config = dict(
    num_hidden_layers=10,
    hidden_size=448,
    num_attention_heads=7,
    num_key_value_heads=7,
    head_dim=64,
    intermediate_size=1792,
    vocab_size=32000,
    hidden_act='tanh_gelu',
    norm='rmsnorm',
    norm_place='pre',
    norm_eps=1e-06,
    positions='rope',
    rope_theta=10000.0,
    rope_fraction=1.0,
    qk_norm=False,
    attn_scale=0.125,
    bias='none',
    tie_word_embeddings=True,
    parallel_block=False,
    extras=['capped logits'],
    init='uniform',
    init_std_qkv=0.0267,
    init_std_o=0.00596,
    init_std_up=0.0267,
    init_std_down=0.00298,
    optimizer='soap_variant',
    learning_rate=0.00311,
    lr_mult_qkv=0.4,
    lr_mult_o=1.22,
    beta1=0.95,
    beta2=0.99,
    lr_head=0.00898,
    warmup_steps=200,
    schedule='cos',
    final_lr_fraction=0.03,
    batch_tokens=131072,
    max_seq_len=1024,
    doc_mask=False,
    train_tokens=414200000,
    max_steps=3161,
    dataset='wikipedia_en',
)
Each number is 128 + 24 x the weight over the matrix's rms, rounded and kept within 0 to 255. Layers, rows and columns count from 0. Numbers have three digits each.

# down: layer 4 MLP down (transposed), 1792x448, rms 0.062, rows 1747-1766, columns 64-127
# up: layer 4 MLP up, 1792x448, rms 0.0713, rows 1748-1767, columns 64-127
down1747:081127089153070159142169118140117126134144118135108156145103108099113133092113205147138150143074150135170104136104096141160148116154176139156087113143152123144102105163126119140104145141123142
up1748:081154138094090118187113116130138156122173108059143121124078143136170168138112128128155160148102061137095123122118100137096124127165145115151128103158144111114134136153074164083156134126096136
down1748:109103112132133041114115109131170101131111112128125123163125145159126125113111105126163101119078113146135124147171161130112142120143122129116142159134195118085081098115111186126083095147111105
up1749:107137156168100082110144123152151144119113110148131126103118103163142135147153143107147139123145113132117091171118163113143092096152111129127096097096090151097151170129116123141187177131123127
down1749:139135142131091140141119122155137154154110119089147192138127138170132117105086106119149147132141120100105139132113193105124154121124174119148147107115113123131123125106087108090142103099162106
up1750:101121113101139127169121105142090143132111146122129134118168095150128150126120162119129096161115084139143124122118069121141097120135127135125067144122128130137108148111144148122134169095076149
down1750:207135109136107168083127159137112063117171138182140121119109149187118115109115081120085140092105184131082126159123139102130093158180168090093106120124084169095102112112114081151168089159106102
up1751:142134145117149115096134106124146106141098136134073114109086130083144161099122120111109112101149105145118119147144101096084116142133122122110170145127129142106134104134067096117140123127147145
down1751:139120088118139151157149157123085161115087082141159107148143117153130073113117132129085129123111125126109112103113085103125183155123136094140137097112105105174139121110142159143165143104101119
up1752:091129106192135140139098128150117178103163139118149070102118141105151128130125180065120117121102138133121117107091164156090107106121103138152154181152144072135109100115148106120160123090145108
down1752:100116129156129169143128143182112142148149123123164166171130138117137098076161186117139146138089117190143131143142119137122126126119142105149116155139155150152124131169169126138112158159102108
up1753:093130170114181119102149153184140138123141120150126111129119118129130107175117079108137131138110131132116103178108156126118106123116113142127126155091124122142133168158102128101141066133101157
down1753:126084101130099148170128130095110125121144065102140178154139129157088157108122151127123154143140134107160120109141081144170148138132114107103124120175135161107105093132149085106137201101162127
up1754:071153139158155124121137143104131155125142129128152123180164104117135139137135151117161103148098131117145105072142164164143131104096147150138081149147130133130137128140146101108134127115123106
down1754:169124122146098119146166118109121121120112111120133154088105157135126127067108091123145132102076121133122135143139115109091113146168162158160157104105119149147141132118149147159101124134096164
up1755:119115149128120125145132146113146134163126134117110132091100080169128086108142126140146161136152109105100152168122143090159151171101133162095099141124139159134160128100104158112146134167136151
down1755:126106126095099118135133104154137121148166144110165098138130136081100138120099158141115112134156126140180181111106154151094091133142131140125138154096119105152111147094109201133151094137115141
up1756:118115164095154147144132157143133139086158132195159117128117114151130120151106148137124132131140098105123114097096148148106091092133132125109148195131144113078125089119140146132124115137171132
down1756:143149169184120127105105102113161123181131128109162102118152133117144171108101083134153152130113170151178136092138101093118147120143128096110108154126176092167096150155142105138148152174120109
up1757:131121119128133181107143132157100129088129112120110134107122128172124113104110147133129086143146105121150131103149090096132120172117124114144130137127110147100120085114114147105131134095167113
down1757:134141136111170107110147121127099183158074101063120156116111139144112108149163129136100090141158179149164137120111111131154089160156121123151132163080107091137169143113128160119139069133126114
up1758:142173149092110135171112144121127120146138139073121110093085135169103117131104174149138097099137144120100125143134105152123125121113130116170084145128117115134151144134149114094120103115164119
down1758:097115167172121142183108098128161135130131105107153143100111141099124123151137092135123126084121168141102136105135151129142123127128121106133114113109165132117112155144128107147087095152104138
up1759:107148111155106142085098148104125170134156128146160152112082092124121119120142129108133151124096158071134144142140128136113139131117145086101058096143126062129131106111152109139146121103118064
down1759:132102121121118094159123135129131107167121158164139152139115132093106126155103165112128116143143133084164120150113133149134090134078128123129156180140115138145115168136131146077138151090114141
up1760:098130125111133142111119127124121151132113129130143091122126146141119131102177148124082132136136110139130140110146093121164141150145137118103140142143102116140118120102117112116152144090152176
down1760:130142132176132103124147106151151125135204129114126138118145139141149079141121136125122101148138142136107128125176120145119158071129116134166115096124116129132110119133136150132118141153133125
up1761:116145148107104122109154137127171114131138080136131097170077143110118113128112101142133168141091119124104129162107160147118125126093064149145137164108135135144096155147135129091109111154130120
down1761:137107124106132088120150063159111096145118122093101153096146137129088142121130183133125096121124132101118140103125131176162105138117092151110171135127120143123152120164139108121123148141182124
up1762:115130150113111105133093143156131156167134058169148118108112118160114152180138145139129125123164121142143124151178133104183141179124095143126113108157100147124144087130109144102089125128121168
down1762:148130140129096148121142140128068150099093142173143140112117092113145144175120123134112104104121131117105119109119114128138126155143083149116148133165107133158127093132099137128090096152109162
up1763:127159138101109177095124108159098073086126124155133135103123099136145137133109110142088153125124101162096182144141129132127109133129112120127105142128126151110110103161092093108107127159181104
down1763:148141087110172130116144110153132115155141128115115124160132117101106143091117137155147139168111119094119114101101137075148167150113151136085141151133124123151164111139139130161185140121111123
up1764:112160137119145113146110135102079144083150169135164130117118096118115132131111152143087123136110148110140157110159140152152151151146123092130117112141101119085152128098138152097145096128134142
down1764:120076129155126125121122153145148161140136127099159101107123142101112144121107103112156118111123157126122161108096098103123106168145133122146125134148189163088142147100132104115140139103163093
up1765:107135098097098143113125156098112120123125111122103150100156097124138182139106153145113136099140140116078168131143104117096118147138115130115122134114146125120115159120133138100124145186137136
down1765:133130116088137128108134151076162119107141128104143108160118105120128108120113131136147099125118162125129141147129116141117106121166165150130114161181111081139161150053131128162125115099129166
up1766:099166155134120103149108109086039107095170137142137128129068058120119101111137148122135137084134089146149109125096109097131151117143133124166149128152165172106135116107133112113115121132109133
down1766:151180150112136099146141126079101116097135153091118162120122168120103148150140144141167123139089122185161129114157090096175147129107105169144207131166133124078138118091089115176158142129158096
up1767:118129121174114111174101123128162142154092162140139142131152110095118166121139088139135143107159134127095086080140163148115116150127157118102154147136130151159142141149115130156094174123126132